Each number is 128 + 24 x the weight over its row's rms, rounded and kept within 0 to 255. Layers, rows and columns count from 0. Numbers have three digits each. The size before them is the row's rms in percent of the matrix's.

# layer 3 MLP down (transposed), 1216x448, rms 0.0979, rows 266-337, columns 64-127
115:077118114089123104131128134117119154101130105105133131147154138068128151165142114164104130145168118133062123116145164141104144168134144126096161118089126110136111133096102125157114127104129088
108:158107135091085116120131149099137105146111141136122147169110094125129131126144128142115121111118135088146153098161131111147127167087115098138100107129142096134105088097115162158125154154126094
076:172125147139171144153133144107128142133108145135128116127118091117109126159109130139072082135103124148127112166104110124066112133165111132116107097132119159123147109158144120161162118167127131
100:158100089155154150134154130177130126153131106166099143122142115140119120126128105076077121117133086064112123144077126114115164120098123160115116151105150188148120143123118142097135128079121122
106:142150121114139133106182120091119131177155159101134117116127142113089161099132104138177125140135110132119161130121182101186107135135105157149115120152115126132107114144109149138100127141126145
086:119191119144138169118143099121129105163088131127142098122130149112097072080115148148191144127092139132104130141117150128127111107134162129126147127139128105137113113140145112130115140131129186
112:169110131110095157130112146166119109167122130156129103129133130125115136111130119143139114127153127169147156134084092142125161141118101112140119123119162135129153168161098145112142119100099102
105:118127112124161137156088157144129144143174108097128126133122142101113158114168097100119106127140143122112120113109149098163152137140132128143097091119100168132131141111149141128110120104121111
094:120138146128157125119118155120087155101144129146140101163136107131128107074139189148137123081069080124088170119141088086123149139125123134103184125165083098142166109104145149101107103184128123
096:135098145135128119105143123147110102117109124118122144150125106127133101155139125127145108141147150109120147113150103115092095150101097132174104118180078190094075127147118102110110145111134073
097:150131115114137167136092122104090148127131125136124128132146130136148080126151082143183098122141124175109132106131179093145065107117134122127141156090108172084109126113107126095143071134113094
113:128149158109114090127133172116179105105154154149095117118125113107121101127082160121138142142121124129189120098123151168163194133122155124132109127157116123122147111157096148102117128138096095
092:143150143129174125143126150116153177144123158146121097082086146114091121109102081101127120115169142115159098100129143183143108143088115097123143097175129107097118131097149142103115139144136092
105:110155116103144124151109143140110113169136103142139172136133108113142139147117123145096154126120108117100119078111161135095131127167100111131094091153119166124077113095139114149147124143152138
119:110150137148110165154086099149113108084160126156143143145114116080120116143162132115126111108142098122161117129116115097100128142093136177141145121138118124124068137167122128105105122106151120
104:075148102122118092129116117116107158094107140144125095108139127117171158099123096150127136118143113092177139118104120165099111134123090125095156150143141127097099106146097146121118103098097149
117:134132140184113167143179151150118097106134130148102149132153086101123156135134112111133139124129120149141157129137092156138141078108141103157109126136139056059156135132124123107101107157165114
082:128120125144137120141149095127153164085075092116147104133106142174127111113098078120111143129120147131100102127117154106103123155173117161107119134112100147128179135116105135113095123124115095
103:123101177093146122158120151082100134088148167131127132117123131128110165111142131153131131077094155123113129135126081130111097168174108148122122122139115112146125114147159142083149102103089164
067:128136129144112121143127150132158134148122143095130093138164157114078125131082137096120122148114149143152120110143128151133131123106121092105135119136130103116117113105136115137112114118169139
103:118102129111127131178099104095113099153159126103162121124126116129136127092143147139130120149132147115116157100077100113099115154153128119147089124112097156138170159119148183133146160100098143
077:160138147142139142136122114135112164130157164185145120105148114128086150129084122117118142119166078149109101129125094115098139149145134110117122142114105128133128121094114134157136126132121147
099:130148166128131132132168169143150101139124132095149149108150146138080103108131099115147118153132142156121102167129143126109110109152139094158138071154110091125094115119118117108168154103158155
107:152100146124111121102094154114159145130094090102146126161151133095124110125095118125114144143126132103146114118164123113199144156137150098168125106154132125163133120119125158137190116127133151
103:117107126135145100168151130127106146147096098137146099128093179149125146129104078125179114112149158114140130154070107121075107157108083128108147169115099131128116129127132162139136149119141095
090:107131133151081147168153124106140125119146158120145143119110144091077141136120134093152132117113109149138148129093138085087100142142113168080083150097104127158093139158123156164102142116092127
111:158136146046141152110119168105117153148152110165109111147123096112158158150106128124110153116129092152168097163147110161125131127114109098089139143102142129173142159114118144134105095132142147
105:123117103159140117101127154137147110088137120119138156131115092109085129143127119107115140158140141087113161128128144101125088152084162085153098134136128155119153151111106099128147094084102146
120:140133135145123122121127150126151120144149170114151099134174177115086146123104137166157151129122109163174130153122111144129107117135140118139142106149118211185125133145174121120142158101148118
094:132165129122151135093138124110137079130080123140135179141137134100200129149139066110102112075115152106144167117141123099126142129140108154089162127104099127145159123129114120130125140167098119
089:143144137106104142122138130140163136150142136124153143082081074113153129122100099096135133132121114105108155108110109125163148138113142114094169095103116144103103176067135121137138145159078132
118:117097110106146129106103103131114129093156137164122124126113083155153146106133142111122160110124118075122152116141139078125108087146133073142141126168147114107134148120147128137155156119109161
106:101075142208108150157133134141130136136118124135119132098129105129137129108151076114140104135121154148128154159096126140112112148106155147132066156113147141215154143085090103126118113114122143
070:123141120123110137122133148126148115179064106120127147143142089133132074128147107108151158068128135152088116117122161123138086097134146132114137153113149109131070101109127137120119143108164100
097:104125092126144131135084132132151114153097063083126143145125163123114127186150143121089125072103124162078122124143169139133160104115122076148103125129183112100156073130099107090141134130119163
087:134102151142119121136109176133111139109117136129102181098103143139137120115130108135092135137137162152164094143193134149142107097085146148163147151117135129146100107150112104178155154134129131
093:081114144138148086167139104126117096127173107126084138132158156103130105162103097120088127154092097137136112091106158122147107154115135067143128123138127090135143095089123134125090156128110158
114:112152126118151112189127138124150144095144128141153126102151138128145084106088138121092134100098139133135144175099114093107118139167141104135100129162155143125152087102121112105110150120152118
114:123081132137158155079132126165124112098121124149153085113113155123137132085155110103178131150122147165141144141103160127128147132135110141143139141140124119129134117118106136113092155112120081
100:118113153105133093093127093132113135122107125114102125144090167130198112112120068156085125164102117149116150114090175137146126177128093149116114138126184183123096077083155111124154127141126112
102:125133125138105183121170096133127151129150083109147115107118127122149081115127167088121119135099160096152146116133150128106113181168158133097107129130144147077162121160123117147131130136083168
103:108127141140127120128100101098163154122135131131165110121088195130107120166130144131132123091159138145173089131198114157108142148146050155094139096133128094168120146083139122134088166156097093
091:154128131150104165100138151139149090152127112136146124101091130106114115111142126114133150147139133133167163141135158086130114163142188122137109124131144152095143137189154119153091122101101126
098:110104125101147121123146140132121172115166141162105161096150092126138178120133140121141078151093099130121120126157135116122115162133143091123102141154136134143171110116127123099117113119136097
095:116149110139095084164121110107134116142153137160162110133147113155153128119118122178123112169150122119107141181095168124175135136106102131144118160090136093113119068110106171152132138148145123
090:118149160142096093085141107104132135122118109131101086181088121112113134156147113117097118122146128115087098151155165105119131112095163155183139145160091068163079117149101163092124143145200113
065:136096184116122082135093142119141130173078078111118106106078123092088140155095106137126161127137158118147127138141126137140158157140144145155155150135124155103121109145119136098151185097137101
116:133127113127141138128108099129098142107131077149135063109108108144150128162129092168121171171101148151115129143114083163117111159127148155132108115111128114149133140110120153119108111109147142
092:159125086130119122108116130122111096126176181131137126099115138156152141133116124122110086148135117149115136133120126129194152128163153112147129135171149148144108131137152145138073137146118136
098:118132114115158118169098153129128115148129126098137160155114084140118161125094146068131103152158092142106130110135151134170129136123147119143145129116140119128105137146147126133131139146117087
097:080147160143122138139137138140134147140124132155118158116115123117138103117126156107159155154148164111127131138136129095144106115116126132086156107090064113133156095158124113116107132187142131
083:102102142128134113142162084108133107118174153167095101132124131140145126096123115091125132162150124140113121139098168113166168084132100116112092115142129144141147153141116156134157113107083149
111:151112143091106113153105099142098101165129154073160146110103166144166136152099134154114110091135111142103146104115164153121108109178082155139111110124195147111149125138134115152141148115128140
102:122180135098114120101113133087121119106097123077135110099124154140134135104107129141041111090118143104117086107144136152092098104118108185138116162157134114125126122156145138104165118106146129
097:121138121111141131152107079138105129116149135123130149161165132095148139142115082124096100124091147129091133166100163038133129115100183140110139157117153179073127140098141143110135120101127160
102:144109117116131091125164148123139103121143145082114142126160176170141104108138120139134103153149179131133097120087088112132144130146109142131118123106141110152112101132094139134153114118120111
086:126092154109116113149152134083131094102127141127116137152140141137092152164095121085150160120180092145135090122123096112134104191076084090082110093095128164109087113109122150128128118135110110
096:145133121149165150148162140150170163096127086149122098138151113123143142118124122119131174158160152124086208134124108114174132135089162103110127158092142144107118148152138111136132146125158101
113:133151128094124119140143115134157108142154126113122140111110121111132111158150120107100119107153084172129092141136133130124088097082146119162164144108143137135080131091117130158110138150124114
086:101130127133153157119172142129144121136093107123108120154121124091157119127107110090119139092127091146143145116148092089100137107142152135134108116123110073124131125149123131132109179129130134
066:175156109119083117134141132126105148106095149106131164159120158133138134163106143142115126108145123145180132102110076125150130128140090118104137139134156099100119111056147107137103119143112119
065:135120124136153147079120128114103117169140113150161146117129138112135108149127091138150147099108108172165098105174098115141103136148135107129134086094155150114167105141122110119155159086161089
099:160142117154048125116132153109106145090106125143112116124119160144087132118181104133107123174158087101163082107090064152144121111112128091190125120172131112118120162114134126157107146121156146
114:156209145153128162146087140121136135117144108195146112116095083112151076137099137159117169122126136128128131121141093138140105118157121126161145172112157165135138139120130121098073142141132102
077:106167122140191131126073128105104096125145136089139125104115100086113143125119116158077124116118111109131147118146170146123150111153094099097111120113112131105104077168111106122139088138165165
116:104122097118122149119076119108138127144120156149099210121105098131117118156113128115142153160165127115080151113161134128117110143127149129155178150146151116138137112121146098090123141118102141
106:139113158135101121131077147157148159148125164149145111175144086103139142122169147097107136117128138162155122187133172102157099137117171099106149136112146165152133111078142125117155126079141140
087:079138140108122127120150140118102138122110136148118151154159122143141155109122139130089127100127090134105135141120153148093110145121118149145156126133083177141143088119156112132097122113136165
117:142092124153125124126171122135127128128115118091147120130187142149126138120135146144107122104115153126142088161092090129150099118103111122087150125163130138124091138131108138079069132102128153
121:109173118123125137128143125132096112178102115087129089152150108182133130141114129118139142123150112119117118133134129140137149100090118163141145096125099145100111143148152126128123123141147117
103:153144116133103150136113152126145128097161141105078157088145147121160199110091138119147147167146115100137145121078127119107114126117100156152125092147117171108136119113109104153127160104088142
097:129181141149157177134115151168127137128163131121161118152092083138127152120104164176116123146116096100119134119135178070111107165121144101126125091121104098121156109128132135112115099139120078
# layer 3 MLP gate, 1216x448, rms 0.108, rows 267-337, columns 64-127
118:110131138139099159114116137153084192181153109137155145097097093153102106121149101128091144089124109140132123147097146133091102181123131110173113187128094124117153137203092111142134085148152154
074:108144107107118147106196101132114129103135134170145124110080152131115100160134101118144098119127103099128149122148079116129124147137129149155115140131139126126094126104119138163119160123107115
102:158184118140115106090131113096124050123109142105126113132120115162171115149107082138107120132148138142118136120080119149133149141136180107163084136147112125146154153179142117104129155124134130
106:170156110107116141120107047137117092123089114118118121162097096102138131143151137150100132146132124131124129132134118153098079108117136133167117110139157152097093101157123131108167110137145163
077:145180125118152130133115113127109111146107155110099085121172133143156107081114146113101125153131111134096127142144142104175122107131097145149098144141183123092106125122127140133080156131127089
110:130160149107151142118094123088118183133142160150138109107110116105140139162132173174104120160124139132102130115132091126131120111144149130116128141130166125106147155135104142122137139138116116
107:127152158101134126106118077100139139135122126134149093118115086096132144092150122137099129120167142137107144132149133126114107190149111139155148123109134171168121124152129161139153146138139113
090:064130181137133131128120148113108137149117138147159120178127111162129092138135153117150058148129186081135120092134114131144114127111123146128107133164116100119165130185122108085119134188174147
098:148123092134125135143176117106124114095109114149111100118154101109114181105105119138128182126107141126127099104121125113130143126134147192091128126149143079144157081149128115111165155128113112
107:132113127142102107146099145121121117109156109117115129136116137133084105156143138122129133113109160133164118138111156159151105135109119151150172099124129101117128180113112116124140126168138123
111:084113143145134103147111097121150133122099165125109127119155171147116130111107087175131099161124150123114130090171153118117146133170109098138096138127140159106105136124154170150119146138171138
092:127147165112180123181139116131130145165139118132125141125169161115142174155115099106135124111130106139129114144123121101129131149075064147167187129150094134151163120179131123134185139150099130
106:095111118138100099149096164129163163153147143059116108101166143116102114080101148139133147133115092137092115143152107133115084106143121126113122090149181157147122121138130079161145158123134102
109:145108182130082095138149135110139098099131150139102148087090166145167111137165128110127116165123141141169139144127106152115159150080143138111128127173122100125132124122139170154131129154122121
102:177155097087150151148100100071089098126102157115119132090138118133089144136167103132119102134152092114061141124128116141131102130102147145173118131165139146148144098116162087107115106158160116
131:128140098144133118126157153092089128115097187132115118119113133125102156155156131079099101129148152137110102155086139132104096129146154173118129142112166131152091119154114130165153120126156112
088:106159165138131172114107137067139121116133148140094128164134153104084153118126126127110074118127121121133135115130085146166151156126108136126098094180143138126157116114169147145115135165123127
098:129124106129162119173119161106117103125129129101139105083134148118097155134137119126183118124116186140137150161128137125149108106137116126126114126125135093141098106143134071118112108126118146
060:104140128116113120113100150145124163147093160061121107140149147081103121069153126139109129166150127108131161131146164106124143123117102136148109112112147142127098120106113151098103085144135147
098:126158150153171156115143182084138152133112133143142136154126089106099145133145136126124165112147117086115163105113100122138119121137076135146107109149118098102095087138159085143152119126109113
068:105126146127159126140106136157177117107154147131099131095134166144136131119088145104149179149124134107184113117098128168126164112122127137129135134124112135137135147092132153086101113116124156
094:066116115149125151129125122106145102130112121131128185121080125128127125148131153143123149125137140145089099125145129134119120118179078185101118137152138098118185099117113122144150173135141164
115:109129083107122124130163147122137107146154129090104075111139129115141148123155117107124146131133125120127138131100110118101132113123141134168147112154062096151111132179097122095148150142096163
109:147098112156112125151113142186112121117140098153108136124129163058089108100152151139146129138109093106116130115118133135135138175139140127103102149142103156095114142117120115162127105143147113
090:157126106120102090106143131123147099095059101078152114119112102136104182120157102065137140132099109119109140132112077090157090134155117116135134135113156153127115081099140097120104140114115107
109:122163119126139103119152084109112135126191120148124136121139113113115130150117122074141108130142123175093138116129101154129087157105138108119152084120138146093102105150137137126141127118126146
105:095154127123117110169075113138134080112144164064114149189142155116090102178137133136128175173096169113129152096141132072118171128103121135142090112140158063116127129149127124126173139095108099
112:087145139101149093135130132101126112147127096108109142124139108148145085173129112107118146110106157127133118130149147118100130115176142082123130150130127091128097143134084117125172169095174141
098:099124124128075137131093129111109145109163112110132102129164078126123151120135129110155124127145126087135137132147106145159119113100126125146180120140121120136141153152108169145119141156126114
087:175125137149142118134110156158130116132119120089158147136116151143089123151115103142134115140119138141139145110093133127147107092116122171091154126146106121141180152136132080122098158130153121
099:107136148115128112110155107173150105120112143087114093152081134136100127112116079100090126164137111122130118137103091118106175174111128132102103126173111106169118121137155142142138143151107087
107:117147133149180160118117049134146132141129105097095128114162126122136106075163101079124128095145134100114155120174127133106144100133099159129120156144146166134104109096117128151195111128107106
067:164160056133088126130150129127091169088143127120115072106135126139054104112137158133143126090180093126135120158116098134118207166123143097108176120135138149124111115143099132125155170129110111
090:134113115131099160114150134109132129110177152108139128110089103142055116141128130137161151101123121097126116117171090098123150111154140119139196104148115136100121171087085139146138132160137103
087:133191161091140135183164150105148122097126111126117133116145154118098113103134122126110090101133176135118178135116115125160149103091148126130148153066156139146088117177126115161120132138094131
095:127101102147126141178091161135157153127170132151107137190142099136114122110152124157116086167155142126103130125120108123155148149145101140088139132155168113095118094190117116154200132116139150
114:167128122166155156148132080146096066139176089131183156117136144117108123168123139129144119184154125122155105121138170105108153084080143112135160148169149098154160112141129136123120156098089159
123:090133108152154173103136085127109099125176083125131148132113137127154110107139148136103111125145171111102135137172092125107128133125167096168119076161149161148095149142151127105163121155151102
112:141104141107114138078068115106097111164131139101126114072118120122106111112089153054152141078145157124106111122125131116086154127131121135154128123142141128143150129139139112101131156100156117
098:157094115170094146070134105132083136122133104130133112116109121137132088139151139110122124112150156141123068136126134117131066135131102111132138125184070123097127133169114134127174162121132116
109:134137092157147142138131145129163106145107097115128124121117110200136102090110105128127108088113134141121117094126084144111125144178111141146115148140122106102128139121155094134110116157102173
092:088153142100098174148104100157094095111113111145133140152111139128126117156139114142087094107129099104100174140125111140128155120130116137119132125144111166127136091133157108138165148175162190
099:139133077158116094142130087110134107150126116158133186139162131140153115185163101177165114126160146144200109111139131128106085138131141118092097131114103115105124160124183113149109142084100114
096:133144110127137115108123170128111151133107105142119118163131146132100122153147092115106142082133115093121100137195148072103139137136080175178120127124136116123120175127196103154113115152133123
078:137138171146118057156172116118174140138135115129155115108135129129151123138107082109135123115116080133145103156135101130113104123122100117104133102129136050119131149125108128119089092130123165
062:101119158126129151142114096145150135119128135136139104132131105135160147117089103112131105141176180111143120155153182117086106132112105146105132115105100136085110132167121143133172125116113129
111:069113139156115148127114099134119143124101114159099118113108142089176126112146145100110119147165121133108167104165093104141118086101094124092149108102120141177121118137101095137100085139104116
091:086107126135095161127134143131106112139156156106133132138105151130150149104112113169120132138100106120091116112133090148127090104139150119141144139155176124164091107129179109152103148163127107
093:066158108102117147135134157116105133131124156116098170134141116098105121164137157123105095126155128132137141091123131154101152087139140131150137136145146134080152154171165105143150135149170134
092:104104110141112175094142139125107126150107130159174127110136127152128096159126144141120097123133103130096089134119108108102164166124149112168116145141134092066113126161122146150144106058120124
088:111128147096109145109073166133144157127104127143105116087122128187125124132132129098138169177103170109159152151122074156157124088126144171091117122158138072108128145111136139123200124144163161
111:097105107082101061139140092109119105120145121141137123121158121145148091133159103118104119152110155152150101131145107117109124143114101113156111132180124138121174132155098147088131124158124112
101:114105141111117132135088146105136141095112129057146109151143113130109124135091109098145108137130114145150127029121140111113131149148084087171126096149124103146101103154145165148125123186107069
098:134131110175121140104156150100147115120142137161108103162130116103098122109126130168125136105141143103121148130149128166092139136109152132136092129135160099130106099146114186131131149118118161
102:136140074099159096104117150127126117105106119140098114118145156112119124095141123128135159142142145135087127133144136103150081110115108093146138087129135114108103161124099142138141104125166096
079:137153125147124089086141138175143104114123119123121134106107122113146133101169136205136077147075170134123143125084150112116105100113112130129110098161082120141168121174114115150135170137128126
083:136133124144159163133099135154154106103089146168116091146121190155126147118088118114126129080128134125139125102118169099124186110122152091125130136150133102137093141142137143138133116145120150
108:130160161128073122151133140142108167102101107141139087094105129134125135153139115126114134111160152142135159100104167141107164174111098107101153173094122120099119077138175138155162146134148122
085:137145089167127129142141159105103131117124118132133117178158100140143142103124136147131088111097114126109169121151131139126174103123088105161112149157099134171090108142122076161181112093110100
063:155164145070131132157124134116126128170121150120117107164127136117160171129128130164148125115075129076102121133154131100138138144120142135141083103138109127101095125179128142120118129130102142
058:138132138115126099145152172149111119086147124136160153110106138143076151108158131155150077136142124105135108077122120143151106112114129110125137113136121145116092161098143147121119127180198117
097:108112140108133115085077149088114126131073140142129120112119143139106144141137123102153165098130148127157095124130056136130085130112133111113092095100121098079124148153131160109141116148117131
117:128167119170142162148150129119146167147132159147152115134159156118129095155146141156118178134099126178146145110115124168129105115082095155148147122158157112092151135126155171118143145160163091
069:113098141164160114151147151138154098099114138149166127115129194132123151134108149113110190108116120155093126083163127112103112094137130088127111115102094104145150165131138091125171103151155084
115:090135169096087151123093117124164116149125167107151086160133138136094128108100124128056147124123172109114118123090149148116177150117119165132086152130141094153111122120094076148167124121130151
115:124152120145117118118137136086138150097141158149091111123132146138143114123155116124123136098104212155133081140151134166081174163100132078169136119131118118140140078113100099134132125107113125
088:100124130123125154133129074125140163141145133150072108114114131153145201149107147079127193125178138116130103114116125153112112115125117164133130121159128096129135110157083127122151124118169100
108:129150154083155138153123114151115106192122155091113132134104112131135126151142173125081090138120118130152093116055110155128134156135159114151113165132113096153119146153136107131122137119121111
108:179155099079157141138117084147128146105090100119112148119145131139098091106121138062118101174111139111161129157128105202145113112127126096154168135123095130107117099141124096153114123121122149
104:139126093107140141127041158128130143081110120138141170165125100145094132093123160101152162137149136086128114129126124069090164073071124141140148196123115122155137119113128156145146125084129158
091:113146106163127154113130141129094163087116149060155155158136102171091168121098113181130108124171134120140114137129128106145125132140123120096152143131116166141132123101161162130152130128110112
# layer 3 MLP up, 1216x448, rms 0.0998, rows 267-337, columns 64-127
122:112128140122140129151089107121145098073124130108123130144122119162135139118060143125134144132112139111111133132126130094141134080162139140127166099131152106161096115136130110142147104075119114
069:143127114132146136126136133114155088133180131126190133141143154129146136129114089150123140112164077119169139097111173130115152080119145133128130100118096130127100148138116151166096131114084131
109:160103111122117148104113140156132121132138124101126153154122103118162104123131090164111116150141098142117114153124122149130155132142112111155150162173150150109118118133139116077150140091165121
098:146194116104097140152109109111178114111152123124142111135103117136194104119166148145094096102137114124156123101142076145161127120124147134155113132143148169105135157159137115138159101114182141
081:150152102120160105145121115123105127136150167158117155129107156155124153116117103168164122101135164136160101143132154130096115110115173107079170121111127129115140154120089098146107143110070171
110:145142123075116141142144182095139148132157109114069137110148149084130132146108160116107149126150133139120119086150119127090175133116136101139079134136133137123150115103136129126137100138139165
111:119117175107133125143130156131155153132121135170137102172121133117114136121119128140148107166136096134134164121089169131166134117125141122133112118114140146133134113103111117134123080101108116
087:126150083134107128123104174131145163181141167087160140125158108153134123122110092136167126139152125121111098096149121122145166161128099128103113149128121138120164100066105116163159125110205153
096:117162098161106135115148161130102092136142102155116146112128124141094140131132116136120143114140138097103120171109154136136161078132117072127098159124098172121112165124079124131160130101112109
093:131119103137148115118131100126151145129144132131113123132105112096124154084118118157114104131130120156117136112120138138129187146123170094128134104114152127102124163146157100083092124124166093
111:120146122133092174141137165100123144131134128128118161164177113165140120159158168141113165110126131123151140119093071132130170127092136131096110133132151100133137130109097124114145157160081068
094:105138128118120129151145116104145112120125112139099109100138124120122177135129079092082123089094107118122098110143135136151108126101116167129139138127129122145123155119139133133165080084145136
107:086126146166103096110132134122157103102091134144117107086083163123134110172149074177147124135122142122150154104100162143138170117178127123116136110137129130099152128128176135141122179128087134
104:105148057128118153143119104170099124137122171142144132138154091123165141123130134111116115117124110144097113127152134116140148117158123066158122149125120134143131109116163173093125160110118135
099:100166102152184126153143103101058140115111127107127114136138139112098109136113159117118103164164130101118107081173117166117143133098130137125160142192100170094120108071125105125121131128094105
129:100134104144137172180143150119130171126130141137090139129116133154134122143135133120142154156073121131109121102119110128160122109095116064109116114149145127106142113126134197116143186116149076
090:116131101171158120131051137120122142165146107137132112130118126126116109163135143103144104121123173153126143106144122124147122031104107123126121111129149179101094107097139125120147113134138123
111:123149130107153130079138123164133112123129117158126120129129101143128123105118121109122142131178145139106116150142086116165122114159125160142062139121158134124153135107147127137129158170149109
070:137144130145114126118131125153106176157133183117133156129106141121133141142125100122149120135121123126080119173140124097130136132107131188126113080120111119111103114187109137144134140118088108
109:066097121118068113123124140121115123153090125126128118127118182152106149127155117119132119135128194103101118140133099146154152112153100158131146117067158134143150157133128164125113155112130100
076:138137147143117136139113127102127133110070153162133097132119101111140132136152093118123135146145160100137098125133135090150157114121083124131111120119109144121103107145143104147121148136136132
092:215163103187131101145111150109176141135133124155108130126156120111135119128119075118149101148136087112131122102153171121140122115094120120135159110119132133152111172124108074149145122090169138
117:115165122175163147148116110127128131132133141146111084136106113125123145159132080135100151106109186148152148098121114152128086121094106138164121102121113117103119176153150097148111136136103122
095:108161110124137156118129098199155089135126149137091129130159125115154138139120139127140116104097158125101116119135128160120119142106139149145139100094122157116159113109116131163154118105119188
100:147100105153113132100096148157108149091107138134147130116097080122150108126136122162136155133128103135128146137143140149130098095132137155106154101154126190124136162121148126114140120101149128
105:104143109064134136088121133084142120090124091099125166136146096129129129094151111111123161137124166076111128163091130163123126128156082146092125079137118073151130158121111127163172109157145186
110:154137129110116128141112175110144106118123165120114078170145129127156142153176092146097095132114117130082131112104144128106150127146139164164139150108147145101127122129096098147174141134139133
114:119135129122136130150104094152170135081102113139154106106090151121128147129098129131083134125121116148098174069130133112180137115112118176119140131143128146090125110130119109166109164114122096
089:112134136086142118157160114157163130132138100114148137139139121174153145138092132143112116103127110140110075153123132113096112117137111091165100109121095117134136089089117161094123144128137118
086:079123156103113150117104178100146097138112154151102089130152158132096113138142151099138146111110070115120131142123147115075164159143096105108146119119130114096138091109117150158110127130113053
105:102073103102101168138122129145130180142149135110101129148142151109151135122160178146188153145145151107102137149103148134119120124158126118123171154111152130078130080112077146102101091107141179
106:102176108155112150162128126117080113122126134111138148119126128135158127139095105162123073161133098123117117149160109154103195102158123156105150182156144113146108125121154116126145130097111136
071:154140141137145134099141146157136104166175139117138162108097100148128176171156099134122135143097133112167094108091075137124116099108135119131110092112108140138101124121125122113101112142119138
087:157128145116135151136126151187116128105127107121101106098164166133145150118138133108132149068126107112132115081111133125141132129124110103124150096146172144123119118107152075100109084134150100
096:149177148053131111113170141161160175141134113088119080106136092124148112162095153107166118114145117133106147122094098140133167066112163116124126106120152155136126112106113122146054120129128139
094:141119191122163164115158072090089106129116107085128112130110105092144124106123109111128112108147132116126139103126119119154107125129169148155114119112115110136105146101101082161149129136164099
121:133096079152143097140113129121159099120111146119127152128127093122119134138165108111137145136095130152153165102109116142113088139146134117182145141129109156115098108139086159141120111146119107
121:184135141120126109129145143135116114128132139127151078149125126145144137132113151106098136140143134157076124138138119168096132132134105136090124174106113134118136150139109130132146124153126174
112:103134110149150168124104155124118112120152115114149208143124144129114137120160150149108138138143153157109147096123086122122175118088164113103140162170109090117091151137148150122085106130109136
092:143119099162119140146135153090148172141126110181166108127109093125108153131112114102112100149140153117160148119142152120123134100163153117169145138126145143121179093152153130132111128131115146
104:151121130105136125120125140139141123143148123122070124100107160107133160137135118147120144112101156127122173105144113132137133103067121095131087141117109146136111102126098121110123136115055102
091:136107144133163078138152131130138138134153152122098132093089111164106087117096108121172146156112161143123156139142096105132152139184142134140163127118138096147151099110105115129086112067110133
103:105096151119121171119157169144118148118140103096137138148092112192110142074143154111150128135133112142139138131143094156146115137090096106129133144114179121120109123130105140133082146197109146
089:116127095118134140120115159151065124169108090111144140138127166099112123145117130094133150074127106123082136122146120101113126118118088139135097154131107137132133127127172131115121118152124136
082:119140111119110157115132136131159141149159123103077168107118111090129152109100081162129120140109134083177144139128130110143172143080096123116084129120134132130118144140129166151159134103166137
061:147123107121158138112102090129093076111134145161113111138189138131152162165140138158129103132112153094122110158158160194115117137156136162132142120123114126145109107115137091116134098128168087
114:128133134114118118073114119141107140118095126157137104131160132129131167091114132149135100133140101149152080139156143137149130146170124116168118116147118160094122133143128097171124117115127125
095:169100125138145145121085116130118153114133139091123125118151164117124122170105115111168079144093158165103155169086148145140139081124105139133155160147099144164158138108175144115161134167137110
097:124084099115122096136097159163137120122111136103126147125155101123104142137141107117159141087140087144123113111113135115156150141164142153139076112149125124170137142140149074131095142122108109
090:147156126137129116179107130128156109148147116119100114131135134061122134115106109104116150086136117125115108114157101151144148098150156129120131120122134163167135108124139116142123124172122099
083:126121116142156099102120096122130116151131158125118136097102125117130122094151076087099160122152144160145106138131080108129115090133142090136148120108145142109087167130101147125094129112138117
110:140124151115147110134136098174208119102181164158076112093142128156103147129140159085118114133102074130176118101145141128131113146131121087104080140141119141157119114128121106117114119131120128
103:127137126189150112139111116111158089155130160130117134103149148126185129146076129117115112130155125120081124112126155129124134107146133107118147154072140170114116150121096128061102157111190102
099:101117148123160074082111134092130153136092100128123138110132121177110112131170116091147083155120114115104142157086127107105133110134130116130126113140122171123099146173102085089103115108095129
103:143111099118139098139122123110098103106125129122099130112131193091154114103143131174116120140121138126151137099151128133176131133116125098113137104141087176083164145125103181117117089136123106
082:110181114136166108097129128147136111134103134146126113114093106128110100123099130126102175117113136072116116144115109116108090137164152147166161095100114165097164130136084122137164105116126134
080:137151101072125138138137156148130134122120108139144139123155133124113107087125141115143099117102178161093120107129097144088133105116115108137142116160076156139100109138148109130114129118131119
108:152135149118106133154141126129096154120114135093138148112127147164130163152138144136081120140147060149110177128116137141109120150112114125149125128146124160073063103086144132126111103136129150
088:143158185175140137114163130120116129158148170183125128114138126184083141138162170151148118153097121121141100122072185087179118121122125155140119106104118123130116159117122145165117186118156126
062:148148159121168146167133138138150144122113089100138083109140124146132153151125105144140108086084106168140084108133188096150161112198149128156114128111162112121149112130137086116130155131144156
058:120130152136110138120155121138128112101078099139132131162150156134130105100146134101113138151144118106123129135107134164089124166115077135136170106113115145159134129154161143111137163172107126
098:126125158149095144149147129144130133150135166117093089094137150108153127127189139100134207075131122134144145124123097115101132100119122141106130137143146150137115167176104133118131132121128094
112:101126149114120152165134110120149159121115123172173141116133147106131097133130126097144078109086111167166086154090129134168141109103172116133127144121123111147142136090146150122125147110166118
075:100152134158178104153121142155103143108140144145186158145124163130121146122150157108127141142148129071107119125141155076111110143151118158105125148157083165144100113120117099133161138094110109
116:121149143130127145134160104122126096145134125107147121162108147161097097110104127134113116156135134130171175118107104094143176180140112133129086133099125102108135145132125119138182177100088138
104:156154149160109113143125102133146149149128113115066106076128115125140113137143105165167132099145102142111103142114127138093119135101139125104107133137104140172148140116127146162113108149121164
087:121110149145164132128148142122074097149131149125137110136182128111126107119151116118094154173115115137143109114127141139076153096126100140093146146106130140115122140123131141144165112135095112
112:115112154131112134127112142123139110116113136135091170074155092106167145142077118132099158131119155128125129115097127138115156123165150180157140158164133103153124115126147159168142150125120132
115:159168148133116130084119096107132127131106111149154117136107079131160087111058097118142097124136141163164124145092110147115091137132165143133118101143143136134140121114184098134135131099145115
103:178170139130150097125111117098169115061108103162122161106160116147105141110135141101129125128188147091116145087170102184136149114116153139133113139156130128108149076148075120129179134122108137
088:124095086111107176101135118145148157129128128146183163166121117086139144130160141134137107165072087126153114103124117083107126129165133185095118106126168142102147126127113171140120140104156104